Part of a small language model's weights: tied embeddings.
Each number is 500 + 50 x the weight over its row's rms, rounded and kept within 0 to 999. Layers, rows and columns count from 0. Numbers have three digits each. The size before them is the row's rms in percent of the matrix's.

# layer 10 attention output, 64x32, rms 0.244, rows 0-63, columns 0-31
097:563564542411567497550483494416518501485447521580537525519492473507538485500436499543373542518406
077:513530524544448508501523559587516508423497488511408535404491567483410496476479482410542518607471
091:452514588524479379436542439592518422517427575483532422507549513474495506498553518538465466521508
101:527482505524482483439496519416399413587541447545394489524423521436568507497458545533540501466499
115:471499433471496403528567584534598584530514437469426479462522409492554548495485504563464472512515
128:488466507450453590550433489510551551426501459542480541458449496452501486370554419427540481458491
103:617437480549577511549441524525513417475570535490540420549507511499479416444519429430520490514502
085:541549418512554536417507546476554554511452474546513526585523482516447617551450414475514555479544
110:477493545455477558474433567511463471499443516431481487460508482439592502404530551513449632553471
096:472522469589437436565515454467406526449535523466463483509596423483489425473460410446474499491548
119:509584435543535551496450446523465530511437539397511530481508367494452547445473511561487418517485
102:541585592422461525466522471459441478468616419537472532579499571524536485496510480493523424532523
079:441513505471522552547468549589547532606488478470496579655507485507477466490483534428474505552482
096:439525518508456478522491417533475499538518578517507499499545412491499389591498437498589612509518
111:550532394462492469482479553494499500484514405613509495439465530412566467563536589497480440505527
100:519467449450444517506431555522394575494453493515473567570445445609482487492506449533421537471463
093:567551469608545495470528554403567511499555529454518501510435430462403498499495499539523413547538
108:411578533562422545501574542577465441456512516492561463577467547516484449552512531577523494561470
102:500364407545462589528537492508517471545490477530485464557546554541557517407464515526433532479449
109:539483565393436490507446442518483533576487465461552458529499526454546544529541497553558491536639
106:530565496546390467572504475544572470585503557546503494506515502459460419442487396514461536508573
115:408495464415536482517421558519487436545490458534406483431499514536490529578495478466419460426437
094:519465528430501521514540417549563552585562499568459477498569478558527549584485486575571568546511
101:562536457494449367488465538618550514498479554513450542460434537500455575454541518444487481476457
092:420463560515538459566517585481590483497522427526556518495509589475444490473435561541497606470518
077:544492523523537532404533510546488496491433570537521559445520431548560468568543485435472472444372
095:513527639513466523432548545497483541451431468512425577517631557490501492541469485488478492551490
119:550472491496523475461419541527553513454510412352592521505504541529523433558526466560506540470456
096:558477543573427484508442508409484484543511529496452532380431518594516474478479545545428506545441
102:480466496457605558547531538506534436585544516476508579592482420485454441546552553464533536482559
099:499481493572538485551508455542484538384555461457473516541469580473523487615505518466600559533436
103:435509543473580453616559452488517514477572509508523477592482490537514516419519579398527474505543
104:498521480473517588537442349428546498504499511420494559470529536583487522544437487533573515467469
107:542393547556476516415525507545523476548564480439557502498505549485470513452591431622464499477493
081:513481367464512444451484426471514448468472527483508577526477535515463529487552543538597512605431
095:503510558488579499415447453529426524519486504621554483557467471544560498423517515534533415447445
107:447451610519477471493469486467549473448564583505408452492406396513528504534487439559509528492467
084:531448563525557525488568461598489509546545486550593560456517476481436513414475514403581529487500
091:502520517512531577448614518428531511488508500534401578566456512486539544473419528509601450528470
084:483495538489509602395400518510481526510558466463461526414554552449438579482478453465448456500549
118:492388489465517529580505451504520482405399507590472416537510507436436559545498506549469466475508
118:563635485460534548453543606506513478516435476503489429459575556512556483487596523503541477503485
081:474597421494421438500434490511543543450418494442567503555498537468523456528463435439401498520506
071:483535532492483565436447503463497469449559562517562484449434409418533472436465524499451585554583
107:468509585502452431552547497431502480485527478498491531473587527520464522432526561593553387422462
065:477583498424450460488569472494491438464464558487427497529534543531410513408486542552472597564533
117:448506412517516526422542489387511435453471467519573416507417462485556499526471502478498470434586
105:556505515465481527586559510535418558528451493475579523498477553507440520543544506451386426414543
091:498444352430451537549532579540514525509442470501487545526449457477453448551514487556578443508540
112:611528467515503453568542537448456506422448551543409523492536528488446489543479508510508595391503
124:479459493585509516567485546478430577534534495545486480469578441458585478560514509455461464627448
096:545547476541447515387573408527512522508485554575503481526448503595553454493543406443483508496464
085:399517462560497486446471493416501462625460484592461450524543502596478545460510501452530471546489
110:475490597537488406457485493409496551522423433470554438576435513540488554501451470436509456492562
088:486508462565583401458461561516432519559493488506502437468582533407434511458493546476558551429499
097:446533485523515532483525534490420420491568470505561547438601511452440560569446444522404525487550
072:467464533532553453568456519475516485395517550499551508536438513566530590465464515363556501544473
105:542544446447492426489517420497536515506575516537560532480429513465615419497447593484434510458512
129:497466494513508520473564520577413515460567538370458489473449440488538619517519535497474522443561
084:443572482519507508575421456513502560438418535431608464503533490482462439451518559560544456441496
091:444501570380491580496530577456567446547447516412442473455542469544490437478535493449490479464526
105:428407491480503499467550379460493557523446521412503508402550524526543480497550514428570529459507
097:486438517498542508502492472536446546515514508587513455437364512488439482518550585554553528614501
099:529513429519573529502497466552578470498566558488565467444536536551491604605428472489437490554501